From a checkpoint of a small transformer trained on Wikipedia: vocabulary 8192.
Each number is 128 + 24 x the weight over its row's rms, rounded and kept within 0 to 255. Layers, rows and columns count from 0. Numbers have three digits each. The size before them is the row's rms in percent of the matrix's.

# k: layer 7 attention key, 384x384, rms 0.112, rows 146-191, columns 256-319
# q: layer 7 attention query, 384x384, rms 0.11, rows 147-191, columns 256-319
# v: layer 7 attention value, 384x384, rms 0.134, rows 128-182, columns 256-319
# o: layer 7 attention output (transposed), 384x384, rms 0.123, rows 128-181, columns 256-319
k146 096:146148144176111133133168125130131153127098118127105118117136127118164120144112165122109115098115149093125151160152147143099129147106136143109111117137112113119108042116090125100122157150147169
q147 105:145108116103114130110135178060090156145128150154159164152119125097156114111106117096120174118147092141161132133085148128136172126142113098127115157137131170151147168136104148107145139087165085
k147 102:107156126113152099090113106129175123133143095120055134173115124128173124107091100103128122077141117121120132090103106067124150113107083130125073115145130084131127153154083154115123133139125104
q148 100:169151098073088156129092159123125159161148133138174190150119146140113133165146134129131127134131169115143146133114129131126122152110160119169159144110138169133143113128090102094124125184102099
k148 099:127148134115105122131066108136151159179121098156139107098165106133086146113155094106100142131153105106144149149093115125144108109155152143086135135144123116091150105124080158122144201148125148
q149 103:149120145114110095143101127128152135151122174171138086147081120156104118112168134123132113179114155108134135135108146159123123124131132111176135103150139137081113161146131105104134129124154114
k149 106:123146112134144131136082136107138156118141138126147143133125094141138157137128104107149157178143157105126143085143087134141129151080136144128146155175101115127111117116174094108150135147162113
q150 103:117117115130102093129130115088116128123139104106145146173076124133134153127122119140145161112152118169186144107090118076149088124122175080126166096125136146145117155108107121152122140107171143
k150 105:128188141098127153127094099121159116108162104155153112092156156088157140165113098121165153153112122158100162134138134160163128159076082135135094136133130140129113173107114122124158104060104120
q151 105:121109076139136100110119134131138162153148075124121091131138090105162111134116159089124151129165110121132116114108156132133062171136138155104161102152154124129141104103119104148122143148121115
k151 101:118103148121151157154132105111107131135157169120133113139104141112091094142133136107121102122156158179161143116097121133125114127110159122117142127093138061133151104081104145135105161137117093
q152 104:131134139121135126144148157139095129112123108099144121155110146124149148172140134131088100089128161116157124088122120093085153095142124129134114143115128155139132119107139047163138134090157162
k152 097:124118162137128144147155108128086164134124092154116106112088148108142119140129126104119151114099152145134084115098134136089168098152097130105119130112148143106147118119125098171132121113147108
q153 108:138150102114153096109168134130110110152117108128152127098148157171151113131126126109128143124131142129148196127135125168150098133114121111096133117123146111150126136113136089133143142114134112
k153 104:158162143114133099119107130120143112142119138113120117122085138121083131158125146143162115117131144098156148107099143156154156129128137125145138114089125099111143121142121074118109118090119165
q154 110:144146142133093131104156148106119184154147177116136109133111127114135121173102153104136111150127100139143168087114124129150105129154142102122083088126130141104144171194153093132069094126131127
k154 108:140086150151107153139127137152124160136137113116104152166150171184162114150142113104126137130121160141094144143145148166122116161148147133113097158157086131154156164158122135123144100155103093
q155 104:110141128132116118125113102180086114135093129136161135126124140119143156117167141103146119147203115138136148103127068081119130066069136140143140113115144129133112108114134099131102126219081122
k155 105:125141158136135121086157127108134148086144135134111126124083176110120133130114119127107135132157095146131119141113099077131130102132134179119135141116142137147109160161140124165135137162128131
q156 103:175116096100123137120085145159110157103099120123096141141141133095150126102150107148090102160117128136101125136143134112115137120093135111198120136121174114127148139132102154100104101122139147
k156 106:144107120065117146145105138149143173144136101170149148088121115137118126126117131134094127162125158114136131157169157113131133128084159146161127103136191065133129131178130130120123117110099132
q157 095:136153153101163141104094103118158106150145109152138137126134100097124146115131138140167127157121127132149113127137133123142104136143094149138117114122122160073156142104136141109122092128176145
k157 094:141129132105127133138139135143164106090110128140141146136181104193123134129108149170113141181174134127123110095176170150130143110115128142159135124137175129128118127133105147129126100101185129
q158 111:154113142108145135124184131159101115126081173094145076136156138110142105127123123133121145138105151172141173112126109116170171128102134126126158102084121146133093108150138133130123124151123144
k158 109:115166126099118120138140164143117143137129093142146114152125155178198132123109123118162118095139146141111138062120110095116136116141121123106115119143078151126132080135143179144149146147110147
q159 104:120143155135121139099137158134099152080119116109110177128123132132103130150135157144106138151122141084109120119078115105141160113164138126118127207161124188140105174114079165113117112097162074
k159 099:120139113131111146109152090175150163141137115164154104124100089150120123079112096111112157129150128092100104134130119167107098128109120127113141151158149137157105111122140157127136100124151149
q160 106:141128153139170176137117122168122136139082142155148111140135100142141109163121140162155143164130128130136118099152126121137145119120119145085123135169183143096134107101173105165114147121103107
k160 107:142112143121111143159152100136128131137155131139102092152137108144112111143155137118130123180153128147117117146127168136107151060136112118140106141136143168123118173122129144131096107135083090
q161 104:125154105122139126111143104114102103092110180151107150157159137140137147107108087174122178142135088151131108120153157140119133093081123103161150111134114107146117170098113102172140104148129106
k161 100:129157109120131167137153147124087157109102121183121132148134154143131120132140148140154124173120117111159143102145122142145133158124119086135142143148155103121124152115124094125139107132131131
q162 107:192130118136089110122152119119162140139127162161150075098128096146133115115134122137167193094114103100159141158134144124113153113177149161109130144146159083114129139121111112074175087119144120
k162 101:170125089185136115125144124146176081149101126083114150056155098137104126141169144149144161154118157110143142128107137159107140117175155160094124138134109159126088126134124149134153154151117119
q163 110:118144163144107156125110094157145158126128139108165142149118146095114132107119103183118139094148141152120109161122129080134119076126078132138164135125133125124103083077085122167139106115124115
k163 121:095192150122140138139092091124146159116152129138125132121136100118129137118141111125145146137119174184123111201146132111122121100114120085114125103124150071137117117149119142155141100125121118
q164 104:130137148118125169127087149110154134106118094079126130106089149140109121128127125135102136144117109105169119101142144110140124121163142123091143120135134142101098151130134070115170093109155130
k164 102:107121118161116139133102115120146141128162085087104101120121106154139133156102131163138160115104117164106065124140105100135117087128110093091047127145127116079106106088119114117131119166131127
q165 106:138134108130172119133156112156068100091139132151148128135146140133141115116150160142167133116083126123151107130143148117147167147133133122138110141138155118123099121122165136150139116107102147
k165 111:140183143105159136141133136134176117148153113154117134102130106126114116102119138094182142120139139107162116136149139137163122141143138140126156139119117105105167124125167067113128116107085141
q166 115:142185156144084104118144114131110148115143101125164081190156153098150116133130151124118107159125150104167124179124120128139161078126135130115154145120132139102154111085122097148150140109104143
k166 109:110154116126100132152156127139149162136100102137112124110147092112130126121123129106146133156142097092140146128127126129122125122103136145117139111135127065101150098091116142115155139158167144
q167 107:154129152130110129142150154145158101136106133158162135135136150084100179104107106117124124130160135139090148161141117119170132147120132185169156140157132150162121134106117150113066133147128136
k167 108:165154159082068156146120132156144146149127137114145130090132126116152136120080124111109147152128144106133129123145138168073125133154137119142184154187053160140136101096111175140128111143175147
q168 110:147151168122102156137127105107133104128096113094167083103131087148152134167139100136121171113137109142107121120129127118114159083116118147123139158128123140149124165106114089130123089133097083
k168 102:146213136136167150111082125134150141170120151132076094109135120145125109150139166134160120108132110168120109103138172166048128111121156075147131097081161143116119151153150095131113139130104115
q169 111:129146105093111138090114175106142148142124084121148120130144106151142108124069116122090121142105146144107103121063106094149147145116102164120140128133092148151202168159163150095094115126153106
k169 109:118090117160160146109115166117143124145138106092148140140083091116147114109100137090100138122133175134109130116112139121098140130119102144127131127114110110116127141182138109109083096118133122
q170 113:102130101161166154092135176049114147136140120144103141105161113125136135116137141113137144137137126126052156078139135081135167137183153076087153147085095161153145077160111162107129127082153099
k170 106:099129090133128131139174160107124130133120089114098146083106103153125139095075078104100167146100134122095143132135117083116112108117128133112138068082099137136126100130150137092141146125102147
q171 110:121153115130131137120159111157149164112096122141145106201157181139137132120125137151078105114190112113113127123156112133105098116097105106126121131136129122087133078110133170142129114127070095
k171 117:140120079093116137128131161142139152147092135092114124129173159133134155111156139124120101106160122082159129157152100121088114141120118118095137147182173108098124088117119169164138091104109127
q172 107:122126142140133115109112191115068150147140095119174128111146127110084100127080119109167107191152085146134125107118105166086053083079142152112137081132165143140149125120154143144133133152153155
k172 112:164147120102155104157142147120128131144082152119120130100142142104138109125097135129086095168095157139170104106127128146137096114143094161143153086124114148121140121160128112145131098122113099
q173 109:169105099151107118146134124145118099178069101135111144101147099179128119132125096114121149145125134121106103134141149109167131101123103119103123112114116117097142124103126129128129122090107139
k173 112:121136117167142138104137146114130165124097177126132162089110105106144138168100115132149125174116149130147129162139113137158131109105118114103112108081123150128130062178154142129119113129105117
q174 107:066116142125093153130117135209118115208131118068159153058121169139084131108147178139130107109131142140138104148132141151113114135142091114153108093159143118130099142115161140140101131158119086
k174 106:094115144114100094115130087134123116155135167087125164105121154115145142140154140105081121089101159113134145132174118142109082112092056147165142081079094152133111110156127127118171154080151142
q175 111:163147135174122138120152131136075201133122130096142178141099162119135134112129174163137098116145114146085141120154112125136150134103111163181130124143104153145139134135171114118143132139099103
k175 110:183141139141092092114122138166135160135155113134121138167128198154125053130143154183140119127158122159118132126156137150159080151131120114147117108072137149094099141126158173133143108120132126
q176 105:125131128148131156122113111084193112160139153119137152084151155152108077107094144129087135126125092098124122129146072136138111090100140132105094133114166118134157111179139116102073100158086119
k176 108:132162103072116161094162133096146177134123146106096167126164117130152140150146155084162133117150120142122079133107085096090129147093130108133125099163094120173148156201135111118138109139119128
q177 108:137135150083134124127095143127133172115134131113136114116152111104177105071127134113132106127156136148133137132128191127120097130113101122148133083106120080147148110167134139117176116113124111
k177 105:132138147092131123113143154116128139188161144135146139126125122103186116132107164119118109141159122170155168139130157129071106137109146128129105110142107127149136151155137150118152107137131142
q178 108:130133116117146122150121154141145144122115082157163153068077094136114116127112108113161176122094105134166114114168164142123086121173177142159114097133106154125120130123110111135121117121154126
k178 108:118120121067114142142100129127115132199097123136141091146126097134139101091128117131123167129092083148119133130148144113071142102114128113159121134144077121109150119110130137129155153139159133
q179 119:189143177094106142120113128158146105181111125131147169097124139153111111118132146121093148150165101110087119104112097131113119114136138128118134110115159126119145079170137124109157109114100168
k179 109:182150173048119111093133136131139113152114132141105174139154088164094121093117163112084087115143125131106096137092117125084101128089122171118122111122118150153176088128125161112108136114178119
q180 119:155144124142149087154140118174144148119134097170109137125092126152119169183159091141117128084164137112145130084105087132154143052120147141151112150082130174132150143109151112124106104120121099
k180 111:153104096060175096136109141110153128115123145137171130096094114092115133163153130130106148149132128156133112100151110135154129107116145153112125127154118120136126170110179162123134106125138107
q181 105:120128147145124138136154103129153149149128143136178137122122124160173141152107121138101134084123108161151133082178135152105144100162123109124133104126170154135137164137124136131123094144130145
k181 112:162148151156146107124153142162161147130097136113156127103080111151121144136102102111077107112093074086127152129175097110157144126155111154160114130123124186160130095102135109139100123132143122
q182 116:151113092128110114126099198132104123154117127088121095115103127128104141160134142126116119142095119121151107148124121156116080074132117175151131086114124152126116135131101106097115156142147159
k182 106:150085118117159080109119151085156116098098111137106077100132129119111090131088152150146156136097123124138132143117136110127115131131125113150098095092106181168119118122122126095145153130130088
q183 115:153132100110104103143150086100156100142109157121068150180108142140128104135160094132165110134099103126136090093121108105109153111132136156140110169101102124119106104114112110138133135102082103
k183 109:158133123123149126138077087101164104138116147072130151118122130163087096140123124124138115141070110120181109102115114135135130154146135123155077099157107161133102140112124102107117113105080143
q184 110:107143133152125146129103110095084150099118132142147074082152132118094140144112139118151112097132134128077115106125161165159138140081107119106097120107143131107116128126134172129118146129166146
k184 111:157149188125105112096082100140119134172151135129161140126132106121114161165109148122176140076142137140092114102163124157117158130130135176105124106134116126123137102146090161138142088163083150
q185 115:120100110146148134131141121167153127155173142150129160153143127083131155094121095156138155115114127134137113125142113092146119153136093142115165102125083091086175125131122130151110125100125156
k185 115:159111106129115099147146123131110084090162128141135156123124132085152122134126122107130149112097119171113122091148128093100131123156116095100117146152097080126164149103159135118134121065113173
q186 111:076140138127156104113119096131091096106088147115153143138108098079169137096083106137152108173105115146175107141128110117133122111082101121129131128120089106148093181166124080127134118132161150
k186 106:126114141138133123164142152144127128106076136141086171130165127140124099125139080101126164101089104140120097159106141144138130095102065157173133128149089081133124158083113129098093110100156140
q187 104:104149140089136102094152125125096131145129136143147129108138109111138123107106119121141120121120161128112125103132099132109078109148181098098110129149117143085123117135149103134159146149123137
k187 106:125122164120135115086168073134121119143131114175149134130151112112121107137108145090124177158118145130110098081126113126079103138096110132079111104123095142073152111098142162188135121124138141
q188 107:120147147125131108154149151152120134137155142175137135115125083147141140143133113107156132118114134119182135149157179163086155129116157126137132130108117093126157128137128143174126107141097110
k188 108:124159129098118159113179111116153112130155099121127141110140105109122132120113138138123091119122127153157159114109137113126172092132138102135141101116120122126127140157115132166143098149103108
q189 109:127111118145129103118105081162167094105127144127128126145147093116141125100162138122118132106095132111143176083108162093139102175130101107102075119100162116110155097157124123114135068136163121
k189 109:114137150130183139142108133146117121130117138107107127159148132112133158128134088082112138107093099152144138113133104162167143152147115136097095128126125114117115107115183118133122140141137173
q190 109:113148092141107144169130120125130135119181161112123087102128108150130124116122158141140144143121155151132100118122102153168111163132131111119153118131131146101132136157068180154144101121113105
k190 112:104123113116093143147128137106116095141149124105116107107144108155131137141101112093131132120148116146146118173103102149133099123110107127065149132159137114139092144171118152143168130149134108
q191 110:155102133094073132120090147093098136136127172104130113129100122139143118120199158144105140159133156147153146139119098113101212149096119121150184101124092157138142112166152153089109138120138101
k191 113:142131146110068161122129173110078143136127141144104132113149140141145169148164138166093124096161117092129144107108145117124163114139119146145146119094129145151183098137142104109153153141145102
v128 103:154143113130089147157103083104126139139125150160145100105116125114129128086115082123118168130142181161161122145177092116194162114151103110125116176129152117119138076151071133096173113112130088
o128 105:117117125123148127084135126133085128117100139120086165140114108108185123120143133113113125149146106113091105120138160143077133125135130111135121134106097145170088186139121133125120135106120148
v129 101:136160132165121092102133117119147171090111132113113083135135157137096140124140092116139138160128116144098156108136078089115114187135132118114138187133154114114151108124142129150098152119136122
o129 103:126166132118155124104121090168124132129138131162109119094094091116168114119121135135161117118145146095113057166112170135127140098129115164094117092135123109136102147133134177126100093107116152
v130 098:099126137103135168118115159077126153086116114106154129063126099161100144145072134130092136133081113144112112123140103128103101086121134115131174134131130129158164128181163118110157156126112158
o130 100:188144138151108126106159082122119097119164132149096146152129159119163126113165100120152122147164137089183121141110134127116149144146121122109123122123111103093165132101137118126122108145118107
v131 103:108149165120139104158133136125138117174110144146165135111107128126140124079094154152159114171129118077117136120140164116137107134145082112151166110122111133132126089140115149137103142143143127
o131 102:176130125133122166113147140141125150098147133112126100139151106153119154172203097097121151114085079186114158129142104162148139147145148153122116136132145109131130138110119116145105136115133149
v132 105:161129167135157092145154187148105135103143084081098124075164101078145129142082128127105128106076099131134117130127103147091157140136104121154110119135160130143130101165064145136123099137117097
o132 109:109122090123090134096143072078142128156114096162156139151064170178131116098137137140160132156128107137184130134139138141154129130109162110104097152111082118104131159104186111122134147121117119
v133 097:155183125115125111130165170130140091135099118171104097149079134122134166096129146111131106150098122102138132123103152118090161135157132125119096129104148128122155166131112065129118104135162149
o133 105:079106132128137162123104093097100112120144134100163165107176129120136116128100092136113148122129145157130140100131121147120116149137086141120111130154131128125132087148121161120124166174102150
v134 100:139130084140149169098141150076153110153122153101117093124150125132159189150142109125094140147117098121130127132126138144124170174132142125088113144129155121162136109098097151133138093121111113
o134 104:147116151128152120128145086199095140087137132146113132119121096097108121092089118133151122111158147127127152142116096124124083105117161123171116122122068115106132125190164124118137179135167135
v135 104:095144121052145172197147135116118138136094081107132179121094127142144160129114110157120146075128135117119099153123146127174141160105180079145144126119103148107153108110121171145081079109137088
o135 113:151114124149114110079119091147142144138129180129139103097160160124130094151132141096173083172090089145161127133133130133069109099131097133135089094126119105135118148155173081118136163146132148
v136 104:119120110091113150068124124114162121126111121158157169115125136136140130122182112122137148120129150138103124077115104143158132126140088163127116116107124125117121105136151157136141111115147135
o136 104:176176166150153128127131128158090105129145129109120098144118109109160132136118113134147129171123069121158152154153145100131147133074160104152147145153090129143124146152118128102141135192126092
v137 102:132110123098134095114103170109119151131183082165097111154124132156142100132108156129159169092121193099110162091120121089145128147123163164160101134125116136139143105152149098082142052118097132
o137 101:094117117108104130113159078142156089078072155091147114115159154110125099148125108163126084130146111172195092148126138137125118132105084090124117144105127092135098134112101146182156158143165112
v138 107:126138157087122129166160131115166122159092157159087117171184145147166117128118120132099137164132125128122115135114123140150173174134124135116144093162073115142105130126138141151142086132124120
o138 108:138106099148154151097106110170096100140123118112127166091124107127057133136136127112138102099077096140126136105088147113114100107099105122134094130121177112077096101084100158136114156141135127
v139 111:080122134102134144158108124140133134129174129140131127133126129106145101098086151150136145067112124106133109153121118117128137115157125124147119090121144111114131142147140116120124127121117140
o139 113:153176136124132141103133124124107119116092123119163122090131135120124141148157114097126136170132102127120125090141129119133116112094131137101149149129094150145138080124101109148125102113111082
v140 104:119113140150110097121137132098113116159126129108163118098157174130140174107099163177130120203145117140123115124137114171172145117132109164168112123090119136145150117140085130115145154069135131
o140 106:148135143131144135131129129178142138067156170151127133174114061128150134139157080061128096130141146134135094126139142131100106145136152109109146136165104115123128154127127135160130133194146165
v141 107:097130130121062114169123106127137185113134149142109118103103139094159091175161156117102109107160135106113152126123093145140121140110164154131149196153117184114108101139136095146094167173094163
o141 109:152132137129168136086109141136110089130097121149124132165161115159072146151119132104147116150110087156139115139091139126156128112114136128105139094117125074152142142085122152123146096105159085
v142 102:151085102130148142169161144127127112122116100125160127114137153190129138115141140105156180140138130131084150092135098096129128118133133091099092102153125104131172140130157108132089161111176095
o142 107:111189164136084110121128104135152159144122136113130111187151133089117121098096167150082108116114117116203106184166164148150111125118111150162157113134132138132108098121107146126162110165077167
v143 107:104132124156116104107153128119082110085201168135119113145138118075102115140128123141108131152131069103156098134103159102096131116119139098089135112134084131150098139109122129136119136108174131
o143 106:164143096110109167132082129091114151171079102170119141075138113179135107161110135146161114088111167157124152137131092154151134137104108131148125139110146108119190099160129119132143127151122144
v144 100:096148091122135134118151143085110127103081111125173112104134102158131132098141108101121181109128112142128145119160116141159106127125119153108124110173134144110126183144123103089157134149122149
o144 104:111087126117146117132124111161126109147150135134087142188108141084102141130109130141130118163127103140162133133108142092161140097114140071127121141124106111151109087142122115173113129104112112
v145 100:167137117131167128139121118128183117135129135159116183133147133115144096135110118092147135137109171175118117152118116167093110117122093141116104120108088125118139099133170127086107144116112119
o145 101:124116130135122076114154145122103160101147104098109086208127161125085141100149116163107087067173076109149170152122144100134133142127146142129128105115172146159111139125132157169141113139136134
v146 097:111097113143143110080120113156102120140147156140146103137118158129096131139135136150159113103098135127110124163106140165166081132126136132103120162150130115130141110125126128156138154111093090
o146 101:146173153095123151149139130125137152109163113106137126123137114101141102137111147101103104133114136083153107104155168097084125100117132117123125084123111157101151150139130107085122110096141166
v147 098:132131102138104137167086138140142119126142117101131122103139139138162144160158150122111161182121123107129112108118131144111116122166084165153118119137133126142088138171140146127124111120101128
o147 101:127129112108129144131159106088110096141156157111185132169137073089152110106112115143123103058092148132129121147175125121135161124114128140133133152162140148120180133095110152136112128107112112
v148 102:160117097151110121143136131138174129178145149069142136131171146164070108133095082102145092166116106131129172167136135110109139104149165145104096160098120145127118122152101164124143123132120128
o148 107:081151139138177111140128112135085121094111124157127131170088127091135161124127156138095119127131117127097110132112093114149104141152117125134123140165109110127111106134142124146112137131120106
v149 103:131108075089150093137136076128105141114102153153102109160155106149168155115146096092130135174109117129108125100101147109106142103136149162134147111145125149138096135122126117153181159107144116
o149 106:137114193156113203099123157174167115131162132067156145119111090109116109149118169143139102113148157151105140128137109123130125120129130126143112155126121138120146120138111120139105110164134093
v150 099:148143190142085128123123167133146139098145119097142131120133143137147120113190129148144136122129095119133105100108130136102168101162107152113126151118148138143131165125125167119126150146080118
o150 099:101141108124169120151189112126147137158102119115120113125141097115104138146145119143136126149148190102111142156152108142138093118084124137139100136121158145079112101145106105147135081152140125
v151 106:140145096143150156119146135165102132091101170114148138128131148109114116101144173151135127090147099118105120126166157110151126111139156115140108147180173190105130155134099146127124078112157128
o151 109:099120146107091070157118143114105132112158085173136148155111149113168147132103100113145102186117142126168134120095118095087103165143132137105101104121094114138100070163138125159143169145094142
v152 100:155148125163140146121112114161143130178125121107132158119136139161167159103107124093122162133110114134073176058139122097144102112120136149098117118124125134131128159123105130124151114183128151
o152 105:058124145073125130135180175132127128103118150160137067134112093100092116118134108186141095151147125134171117122123103178126161130143088084151125098145110122085139084145122114171102097117148135
v153 103:128136105148119164088127149131060173111060118076137128178069144147171141149105094140142166096166118150097131106137166102113113123122104132141142109142098157081151115096089152109122096135119130
o153 107:132122154123134117126135144130154111111161119165084144109143125116092130108164141128145110153117101069139144155121094189159060137136143116175091182115178089174114139138145104169126144137134155
v154 103:108114130149121138096117152132082187105119131134147106143191194087135153102179160139136141125131165115142100125128112109170147170123128101172133134179105149105146071133134101121123128110159119
o154 108:104139141120129117126097139129164099160165155084129118074100068163107111167096101107141126163079111135145129081113109133124134095094130175111115123126110139143143174098125153146151120129108143
v155 102:112132106125143138118116130155132126127121127134085135093148144119122098153123104144145132140116175154125111102102111120138113174105135086133131104101120117124132146145117145085110136127105096
o155 107:166143144143122121135155114097140132114143139104124089147100092148137127120107142124125105099135106100113161131152174113124133123154116159116136117140136113117117090108143147144149128161122122
v156 100:115092115116132129086156123121122117156131165119178137101129099119110149106119069127153179104120087114075081129146111140099149134160114140125125142143131138108134125116106132101122134116132107
o156 104:162129133143106133163137121150153109123123108103074109114125124128135138147173181139100097135135145140123162088097143145114129118110126114124123125149092154132138136133151103141122136144134109
v157 105:114141115153111143132062168126123185155137134152153136119108151137118151116155144095126110127161122109090129115103138084134168106133158109160118153098126100097132148094088178124169117102126139
o157 108:107123166134142129125158115130108064135119101117082178138152096136148119153143124122116102135112133121124096108130125150126116140112089141070093068135151143164118092148161098126122146169115101
v158 100:165144129109134104134155141125121116145149140136093133151166168123152145146131139145126154123114139094135102117149125145090122113135114100166067145176154110113151123142105153072094118175166141
o158 101:106085096129141149141148138118105117172088141095147148144107152153108133089176135096115111128129131123132109140119120147145140143115135112120125100094112146097139117125163122148140136116118105
v159 098:157105129125124144167173150128167097107163120120123120155130121113133082091093174150132110097145108108104106092094113086108131136132134122117159098114148092150107118142147130109176135126121131
o159 099:079114132179133115152146113108088131128103114137109195122146101159130160169130098121133090095126136145139151155135112197138167084126111135143103134141075153122114127114108118122081107141143138
v160 098:121143116149118126133098123131150107141119110114111136157121149136121164129162127142127122123131100144090163119114117107171164112164130112146078114153159144099140121148123135159127174133129140
o160 099:106107152105173157111132128126116096110125132144145146155153117120142092148118155051147123177111151098190095126146152122101131136125130151148179126138115137156134102097148134111127115112140160
v161 104:125109141150093096146104142162106102118114129114135117142104148131120132153124106142121127105155133154185092109151142153052082119115188119078151130073096104116086146098096133115138166104096091
o161 105:167137110113164101086123108105146119156163138123105141113108126143139112103160177078155144135112151114074156130090123092152165147134089140136115129180152115137172094180132120135130132130155130
v162 103:133153136114097109138129091112142095158126142124135115118117156145100151128115171102133108077145150142099095155158093103140108098128152129140102143154112138191076138071119126113123137128116102
o162 110:115104119110180157123162130113150150111143131125094178137123115091152162143150090141145155174112162065123147093109145144136171126115097141157139133123130096077154135156139120187141124163145112
v163 099:145158175141120116131156157119126112158208140135167124183146110126101134152174114122132083131150109111125134119165153103136139129130142145129154152155159159132133109139121136165112176096199115
o163 106:101120122167140125130127136141114150104092115136110133112104108153142131090096129165080151123143170173114082161081076117105124125143133150106117110110105114125130094147139134069143103146080123
v164 096:152157135111135104108105111139105116120102121118176137135157134148086089094089121123095126108109177120075149120092163111116118127148126160132095138163160145107111110102100109101138108120142130
o164 102:108098115100124146132157125142151122168151157154115127127115103097157124116149124127143137165100132158189111115133103120125166129132138135127140125131096122132125124165136152150120169156111098
v165 101:112118117110140158119108141131095134155174124127114151150089090103113141163132157152114122068123087145100117135119148086051174108170127122150078135134118112136141104081112122089131117156114151
o165 098:129113128146121100146184092116123116103107146120140113063158149128126094121090135132153097146111153128142137118118128144146068155105138135078140136098147146109146153144158149164097122127112107
v166 101:139122099093136136113070100130128118177097101137093123101146076076137136131179094116158175123139158120136146118106072101140124132127103087136107136118113121179127126113126154112136119149137154
o166 102:125143153157093093177170156106093126123151136107139131174131121171111099120096140144115091154100100114167121112121138150141133138124143125140142113151123133147133101129126078128148132081125136
v167 105:136146182129151143107133125157172121123107147121098131131125108123135135146082134129088137126158146111167074122057130127123114110129090146139142134152125128126113121149050154110142168179098084
o167 108:143118119146129150090112134129136121135110107159153128159138157158096127130136106111166122129095129165121195131142148122112133150146134145130124138144128108121121114131149111168111104113156178
v168 104:127114142120133142163128122116161166120080097129137135133139121139150147096115138148140089142108128129117136072140086147161184103153139084112150181157160117136118149101108116165156124117113142
o168 109:120150101134104140131108138082085097171144154106128112115139165145120133145172133094135121130106119143127101178143146157090099132107132150122103071081093137101126116141156124092116139117150125
v169 098:144107120096148118153095074140127122163094139143139154131100174124139086120131119170082144132127150138137097160123104156105150108088099150185117143168116122088131148144115116146104103086188108
o169 100:108162123150135124102146167154133126096166126167123091098139111122102155122136145086158110091138097112107160102095180094167151148181139103107110132086169150124150110138154171136148144124112137
v170 102:150137116151090132126136132120138123116149113077128168141103195095144126116140186143133116129135177142090149173109136149110091125082100121126166128124122062137114117139160091103123102082125120
o170 107:121169111112146112123126084091094095141087124153100134138121065152133126167113076096152166107090074126174103098141143127132150127133137141117117136127144150099128125114076121131143140161110143
v171 103:107153128117156077134144136119067097119149114132143148129152096125156165118111126103144096165128192108158133106093086132133121130132112129113136193141132095115133122137119118128093159128125122
o171 106:168101116166103150129136093125158126122136158132112102123137116125084130161115112146113170094145096180149118159126158127127145129087191140157128067177113160150125132127093145126127111104118145
v172 101:136127153120101124112132096078127119120109105141127095117126099188147121149133101134128145183124150138129117097065095151107157106142145092133148110144133110121119123113116118141143131115091163
o172 106:130129121136137172122121124162117143112153141081128157148110179073125114116106137133136102101095110113110159186175156107125091183115109196114121126129152139135126121126126112104101127125138094
v173 102:137190191164154135103167124134076095135155122102111162120109128082143112111161127141103130125122141126134156117137141102148131145130105125153142144100104127166139129136128156169161126152130161
o173 104:145119090057107110159072115146138163120142137152169134162114138147124132137107144117123178141145116154113099147144119160153116100137138154099112117163142126122155102136109089103105124096150110
v174 102:147166076105115138123162141145137130147157125082108137069109122092157132135159103141109134076117120146139109111092074128175153118126129119152122113135109142109111119119114120095094100116166169
o174 104:122124149097138116119116103117072132147119135174131118125105146177113109141127176137130145162172130120088171129146178142103167112135112106084109113117139126141104117122115149151192124133119127
v175 100:102160115109116156131139167151129142142128133094131075172078146153165104103111128153129132157152123153116111137131123130098140105096099175143126140137111115118127123112119119142115123123149147
o175 100:125105142103139139130134139143138072167147165122110141097130146144101127170167129123091128104125153093160163130084145131124121165134118090118115124119148090150163098114141147114115132153131115
v176 098:097096119097107123136188127136134095110130118178160125131110119174134117102138132155134107148129170095131124105095138133174108122169100153135136119152123124126151133106064146165138144138141111
o176 103:149143158186160142105118138106137148146121130097111151112138138143136133136108128131142176092117130122136113136111118129099123118124130111111110170109139134128153124138143121106129114194123093
v177 103:072126117132125144162149124132125113131123149150170143112096086126175137139108096163139131117162155099166113142138170135162137149122087156138151151123118139148133107100105126141110090141182160
o177 103:176122129117148112126061134122121139177088133086087139167118172125097097135109135154139146153096114127068101082115102108075140149147167133151129119120113154139140129133164134110129136143082108
v178 102:110188159147122148092128084135146114120123158106081114108154136114111109094072091130129174117134095159097096093135188115113134170099135108159088153120133123101115175134144109087088119082152112
o178 106:155104112143121114156110149146121126141152108167159110131139111132093118170171156115108120149150199121130140158148124159123131102134142163124127110128130167189172101105117069150187120148122152
v179 105:158130123125129108086089129123139126134111095142101161126114144082173108104097167131083108184180083116103148088111118124162127126136150129128132128154136151125147131169155095141129114116124076
o179 108:086141131114119143178151125117105140130129179137121071144080117150110157116113067114167169103093150126119096151147118137146121142140096148129112151089096106166106120109109109103123171102138119
v180 098:155101185136099129114153143153148142121082086125137148172123149112122098210147111134129137138114113103126098146095157122180135127166117111118109129124123141138153111104121129129128118149084107
o180 103:146119098147184151147138158122114122106151101113130134151165160113131154075132111116112106119116137148191156158163117100091147146121148126152109106091122100103135183125153148136140140128134147
v181 106:141138106124113160090131137121106091141135152106122104156133117150148137153154085114174117151147101153122043096156106166133156109116090134155149101125159133124082150119179118124152131147144125
o181 105:108108147150120116142147155126137135148118051133118133129138124110174102101147157137110123109094144117108174161103138083118122169146179139128141143121082123120138123117073127156164141149141126
v182 100:158170109139125131123157131114111124120175132161153139115151136117150119105170077130131167138134144159131133130119133129127106132129131139140118140148118120154117189169124135116103115140124134